Each number is 128 + 24 x the weight over the matrix's rms, rounded and kept within 0 to 255. Layers, rows and columns count from 0. Numbers have three digits each.

# down: layer 3 MLP down (transposed), 1280x320, rms 0.0702, rows 967-986, columns 160-319
# up: layer 3 MLP up, 1280x320, rms 0.137, rows 968-987, columns 160-319
down967:132154145141133120122117134112146102123140157144128144119145120096118163130153134108104134088107107129157145133092102159123148155139157096156133083124110121114090119137174115157138144106125121115121145128082111143106155129130132106119140161137132105141140095108157094141134143136125111129119124145156074135098148146147129123138102131149136122141123152138132135139109142136178137100133185119149139100127158121101151161146132141131170104121144115118098128101112138145116151145117132
up968:096130160127153105164134119116144148142115139149076111111089069103143117051129146136118146172143169134123111149144113119145129138143118148128124110166118196100118112129132079123084152092091137124118129164104117148129133095152175084093101122163132092143161153108145130138119139100090140099125107128149071067141118116147121132156119106159105111194075142116097149149160101076148141096126080119124145118082118120091147135117188066119146153101142151078143133067156159148051173079119129
down968:140138151130120155141129118149139089119168136175085141127132095110125135080110137152123129117179183120153106159157139139079169149109140163125114112141128130093116144181135136139122090142122132089078149158122118138136143126126150108076116092112071069149190129110106160184134166110095151125074110135104121075121115153181171082134110143111147093096110155117079137070101092077154097128100101111149126110125159128073133085106138115140136113102129132109134106067162161146108153118145117
up969:132106148126114168139122126183174141152134128157128090107105111104114152113136091113121092143123133158135136117127110121131150126119142145148131139159135150106111116116136097128144124118067121116125115183144164053126136149162085112118157116160177136162110171143122148118162115144165159159123092120135115090147127138107137105101095115096123172128142072127195125119089153117142155141128093155107124125117117121112129143134131099163136091131110078153115110149098160133106135124147120
down969:151127111153108136139132129114100142153120131103107151131161144095175100174158175115084101156107107140139119150106110096125132123109159140124106157110146144134064155146129139164107145159116084118156073150121141163144101135132152156116109055125141100114183139131107131173127139119102131138166106178155091132160121117137103088096137130126113119144097064138160140115089147151136067144091123145110170138134081130107129157115140122132097133104120084117102140148127120095109151090115107
up970:163155119113097118106105119112141109109132143128101145081142170143100127123149180131101141148157149110132120151095136133163143106113147104124106099119149166125136128112089125130112128115129106112125126106157153112131149127099116122098120156131172170124099130149128156119156171156137156160141106102133124147136149118155142111173131140130120120151150137169147135103120137106152143112099113136080135163117121119101070125128107114153090154108119108172131123202093161140125126084121133
down970:167134092173145154088128171132162142094160175128146129143087157088144150116167149157153112121142112127145126139106140153142132114126118135151125126100121103102155134128145127123130086118140088148119113140142073105107113140131106098142135157133143133133120127118134155127115138107136155146113126123137161164120183129158147110154148127121090126178106094124137133110127102079149114147115091134116110117105123133083101161181137120127146121102174112104126137130130150141131107132100147
up971:143090092193098184146129162145114120123123100106135146161149157182094176173122137113116129122079113105144113158080123111141131136113129154095177142113122157137131130136128115158140143132094115129099099089142112115137145104196127140091106113111118105103155164106107122161125077141107088041129133145114129150154138116126144134158123109121109143138132125123150122102150128123158130114103149096139124176163113094134144104151138104096125089165157105120100155140118125155100153163113156
down971:133127135134098115142104053117074126109126131129136103110160149103126155143114150129104121146128142137200142159116176153157147155098101173110136121172123152145115138116095116127150114119118137127101119126175151120120131125108149118132116113102142106148096119094136103171111117150211121149120134135162176145100123100104170121110116156091118080144133132124138136116152103151147106103108120125127145133101101147146158089104063158123116093112121144076121113187141160112133133119160122
up972:131151104141116133123104182139188098118073136128091120140118091111087091141096142098143138118113104136119150125160102152112153140143134102122110098115121142143130127112129126115146159115090133109111135090151101129157115111113105119128104135103107157095140136123124125141117153103103107170142051151113148125137133178108127089107103113133131107145128116125143095138118114148134107136113148076110096145138138138123166111151132097128098115139140161164141134122108138170137175103110114
down972:116102118101135140111079141134135100163110105103116122157111171143103128129095173164134149099091130104121134123146100108142076139136124151144122124087149151108098117122125135121113150147114076116147092110145170114146141119160087118128119086104144137129114109121136129106112158128137109162178150139149154123113138144155161083085167136106139094087129092132117119124149131112147116108148111103156137147115141132134105091116136117084095133151155123161153152147129141131149149095088138
up973:124150122102114190153157160104145159112148130098133148054110150156176109163108152130126117131092124149089134102104107124130143144155130148104115123103127116111137119144133141141109144094129193111148125111083121103135141098129190119126114123153109164117144145109121138121120136118075106127066139169128171108100137114191149149138100116129103146154121107151156129146154140126123103108094120138130119150109156086143131086136159117123122128116089140118070082112087152131134106112108115
down973:158141140089154146184110118128173179139138130104120132123107130126107124147175105127092148180137119139159122168156076086139149108137150127127115131066105103139110097084173124117120121122123146108103139141154092139109103150162093121098150115111148129124133105087121119118104142174131105110105143190088136092156185146099139190111130144124100149150116076117146120122106111114113137168115150129121102133128162122152207100171126140117136135151124134120100145103112105139143141094101115
up974:110058107149143107123105107119086118146136135113104120156035157123089128124141106129128126152155114149149129116124156126147137137129114154170113084104115142142141134109123102091150160144111134127111121101132113134150139133145121109111147132098119108120092108116101161153123094127130140128151128156109115100090153104155139166160118111109130135145139126167154150114129118132114165087140095074143120106094081145144161116142108134143086120136131134156150098143109113110075114149123085
down974:144147137127116126143164144132159144120157112135129169115115061114126119130141120157178120109162125174127166128138146111115110160100120121117156125135146128108146126150099111156111133148124138143175127175177170104138116120175165103142117131099115085114152092095121094143142111105125099156132109109114152184100125162140119149169103138140145169140122126127064100148113137130136155083116120075142118129129120111133129145097119152145140111100146103134131123144143150170146137115130132
up975:108136118113116180117121145128112130085132121118106123115141093102117145129106090118120147139130140141126156155114113123109142135102126121138143118134129143107121149117138157112089148117139124139142153134121143124140127131138139170138098118121127120111149115122146132113111100134111139120171103132139154090120121124116157158146126107107146146152099116124145129097143133125103107100105108126164142103151121117095185123105124118116110091124158152145114101155121109149135153137079135
down975:150124126184096142165090142149123090102171160117149115092128111167115109124104146123132114149124111132146162132154136132152145130118169145128063165123116169127195137107156123108109157119129150141153125138092136114129123090111174169145153095138157113099156144125129148120117158134174104133142125143149156120136172110096138134143193148119128133169121123140168134144171146135185128139125162128142067142159095145138130121066121114054064107138152114160073109100094121119149088122112089
up976:114141124111105119129131114177170148096160159148146118087161133136141094147121144163133125148179153144115198132134122159128164203135168129139115147100159103146091099090147135036122128132125119111126098152169094138083173142114113129119119112088102182148137143145169130105165174141089136095102119096141086078112131155103133139095150168106065157118119094150171125110162162086099129166131115130149068119114149115120102159163131128107147117145174128125152132139120131173095124051095139
down976:112178126155113132111127113179110154081114152109157130141173150135095063148137127135094150093134147143147111107087127147177147138114152098141102113152123079159130120137121131066124166145130156127086142146143123104094114155129108151129148118100089184141152124099116130134153112137082161095121136112073130104076124128109133128121123150144113130096131140131128116120144095135144166140134129144097146117094127140149150114152095130152126097134128147107161153127161160119098140094114131
up977:125116175113117112184186084098179082074115130113148101144130141098088125129116146117154123115142114152126123146155113136136130121133115137129121125155169135136091117112116134126087155146090105121112150117121117111153158114139131114142168107123102119115082099129150128123108130099154105125143103121107095145168128113113116162155130116120154190124095139114085145113141134095119122117166118131168127119115094118118103138148140131115162162105112162114166143092135143150113102113112124
down977:124111123111122149143131092126123145109171112115147114121115090132150082128120135155142153135124138121128142117144140143182134142134147093137139098122096125110125127140112140086131149171154115096140113105121091103096140132104187157141142128139132091112094138078131142135125184161167145123117117116136086125125128100093110167106110137138144143142148103163135139134151126134149140144128107136155117146118150122146088121101134146119124156118115142137155120108097102119139126099111122
up978:139090087108168147111103132164174175123174116162163142170142111118147149121146068105125136152156159097112138115092145142148119129168109151132150152125100137125100114122142120120132117107152124106097153114132160135080136096140136133143137096106134130061124101171142127083086089100109202097125132115124179126142175173124116137111133112125134165131086106090104128124123061124097143133101097145131167111118120135147176134128142094181137116109162139123120156129216160117089155102134122
down978:125144129132137100143117119144109136138141145117120139116141143125087116152134119126118133150117145109101134144110133120139151105132122130130132095138129114131119131125127124079147151137119118153169135148115153133111080105096086115116133105125142126130140134127116119107161120116150094123113128116127160135137091145108138107154109116140121117163137131146122160105107119131101123125105098147099103118096141098123143113160134111147121122114143087151127114127165143123145130137139090
up979:104159113163117087146101148124135143119126127098150129130131065111088107123109092130087115130132122131139161130165114129135155123111155153117122154115153164116102114102140124159128084127142110175102082159189130088097146128127141098091131119087120155135159115122125116126109138177139131132083169126117129141116082108158112128148105115104105114111152133076115107155152118123146147157139136160087117100134122142124126162098146169120120107112118155135162101143144108119155149095101138
down979:138119140117108140130129140127132143142117117136125127131140111104115100119173132122107131137143098109120120122126122146113097128159110163122150115106136128118145124097131150100127108141152134142131132132114115103129158098117171128139147136138129119104148120120125145164141134111156136138148129118111123127088120100126124129159108130129126153148125137125153111124129091156147109139101164158119120147140109165117103149122111148135132137138136102154113145151117136114104102097135133
up980:115132137120110130147125128163154165116121123139124096136166070101101125130140144112122126100148087165092107143111141159118121114113176077126153107163119123140153102142089122115104136132119113156150112112159129158106118115102124105124127138154127112128111138150134115163063178135104137121117125117150150151118129119097144110093125107125105120107081152183125124139133117136108169109110134136126140132136125156130127129144145126153134136132104143159170118150135168154170118160156139
down980:146109102142135131149135146121137124154185152122126126132120145096126125106126120103124129145109094137128135159098126133127137146118126139132141127130112119160129124135148126142121102136075168121115099103146169134141126127136142143161110147103115114130120081111119113133145083167146155107158130132161135117140116140111122141070158118117108115125141149154133139113133114109148108104117106099101124146129159146138133146115144152119131124127134137093108170104107126122138120138127118
up981:147071073170102149135130117167163135141110130144106136149110129160127147161126119110141116156118112163134130107172104132142119115106078100168158136089090113120146134121132085118134149139127119138115165151090131130124122112132101082133151121127124135089133114130112114142179108060116165143162131113136143147155094128099151131110117133138088150161084100166078132120139081102144185141144142156144112131128164106116105112100142122162111135121142135145177145119127115142142090136118148
down981:152084142141059119133104118122135164152155175131100095129144112154137168159112147114171102149101131146104118115086118126114087117135168097119108054086122113123178138143159138097114131135174142106130092167103107106123174112133137115097122104144096097089095104085131142126104120059139159125123092180127137144163091148091148142099187094120108161150078119138105159111107108094122147116202111119177113094165235135147074141125140152165125139109143126113077187124121124088121160110056106
up982:141125125128154121117143132151135115106155133119081158119129086106091117113123125136161139119056105105111160123172109114100136139124114161152153139192092166053117147077123141138123119122129122198208121133150130073142169129090126090113107133131089088105126143119131128102112152131150139139162163081162102134171131103141085150103103122155167069161107144102142161169138111129127124136121120135123102127136134124177133136120164157146141114156154143125109120125122143108132158132109115
down982:114095169128138098153172125085129178176125117114091139135093144127131167149165142146138099096098115124130133139222113118123113100111088112125113135109112158134160141125098136104205081159082100136136080090151075119152154120109139154149097151157135056109164156081174114118073101144119135115118136156169094115157141041116128152126072113166131116125132144182098151149141148160142110145115126101139142124156120146156099136125097159137137134127173174143082118100141142121125066104118150
up983:152135146112107107118116132118101108123143138112126095084128124101135111132107129127121153113135120114128125142110116181138141138127139196170120123140112124121127120079156103136119139116112152128154105125134157124129116125156124149126129081145140106118157139119157128104102118095185150147107091169164122127143150152113135144128093116098065156136139126141136138194153076124121111116151107150083154132151077136114171126138135099099135118113113122088177128128131100157112136127147143
down983:117132113111139110148112136162091160137158089102118120133088107140122168135107120118179107104117123128096107119131147123145116141128135119070181142088097124152122132156149151123120147092145104164131084113117089126136147097122132164125142130115122131107169124121158088123162142116102117119161128103132085106153087141138114080123127122146094125162142089165091156124114122110144138158129131126112151116119153136119151111134115102130126155139128078150129121093116092122138134162112128
up984:107132106124113120092137080123114154108096110142163081114122125142136089104133184139134089175148127166147132124169128154148150091150174139098137144102096130129161133141169090159138119132094143089116104127155164118115109120130150187114178131125066131136140150113135099100110071154106134139107132138133121157146108154168123138113131091149152091139138100071159135121125109133122093110164166125165168135090132114112160121085103124090131144160163072124143118097101139122123142093136168
down984:123164113148086147119133101153086102138126124162150137104125157133122093187123152127157123132146120131203120125117133175149111104149166113117091152161132141133134121134160153097129135062093082112154110091149120118099100140131152133123115125135106131115128144126133157122083140124148110129058113080099118137191081180123122179151153132143151141149120118129134126147078113101115121116133123130149163124173134135173161125149130141096102157130128100184116120135122163141150107091128106
up985:173131132173159106128130139131135126129134113137121145149145119134134111106158154141141116112132129120118096062157113136114156150188162111122130152147088132100143136119135158105101147095156140118164156118123116150077116143134127136109117112172130153104134115125130110144153159114106114115128114152103110092096152106164148098170116123123144138101101128147111116143108111122130136142099055165132109127101151131101137114110128135166112145137161155163136131154140096160088106098160132
down985:146111106147100138114105145133123131112135137117122122106120102128126126155123134104086125135113137140146115141114098169160123074153129093152127149122104155133147133187114151143153119080103141104127173118126129151103116104098140150135138136097108112149127102139147141135132096123140177107125097125135138121126158103148124116106103106122109134122152120111125129130143124124112143090142121099129088140110168152163165122136105140178152075095113147128110121150148132156136116121103128
up986:132133136135157107089128147130123146179108152117143125154097143046070149091149135081117125116126140123111134115105116105145097103143117186109134115144080096167164120153142136138150156155134101122137120101112138144037182095128155069140133195118144126067146127153103119140115103108113175115149122115146101131163153148123140138128130105123127113124141179152130152133133117130139131131137086122101066085148145145112157099088148145151144128105117142121159119158089116131121151100124133
down986:120162118137140127133143160142114126145107151110119096137117127110115122114142109122157141095148140125123116152146137131149092142108121111159103144123133120118163115123147099139138115133136124094109144123144107142148146123130162118169110121123126108115114154136129119138121143114148126114107117134142140113119113155131106139152149127149119154102119133134138141131155132133109146114148145081128116108119122149121138099160141113132118133115131147148110152135144125082105120173111123
up987:112130154136149116082101105134145149098125099084163116136153077137105100122149153141118077129151170146096083130114144126110129096134098139139146110111138105136092166133140109119126149122138111163136115113120172159128147129152114148102151124160095143138124090133123140125178109138121101134146147124095138125154116101131128166136123094083100175148120122136136166146133143162163131124102133132111157108117130134159089166125111124135126118164115134133140137188106127161108126155138126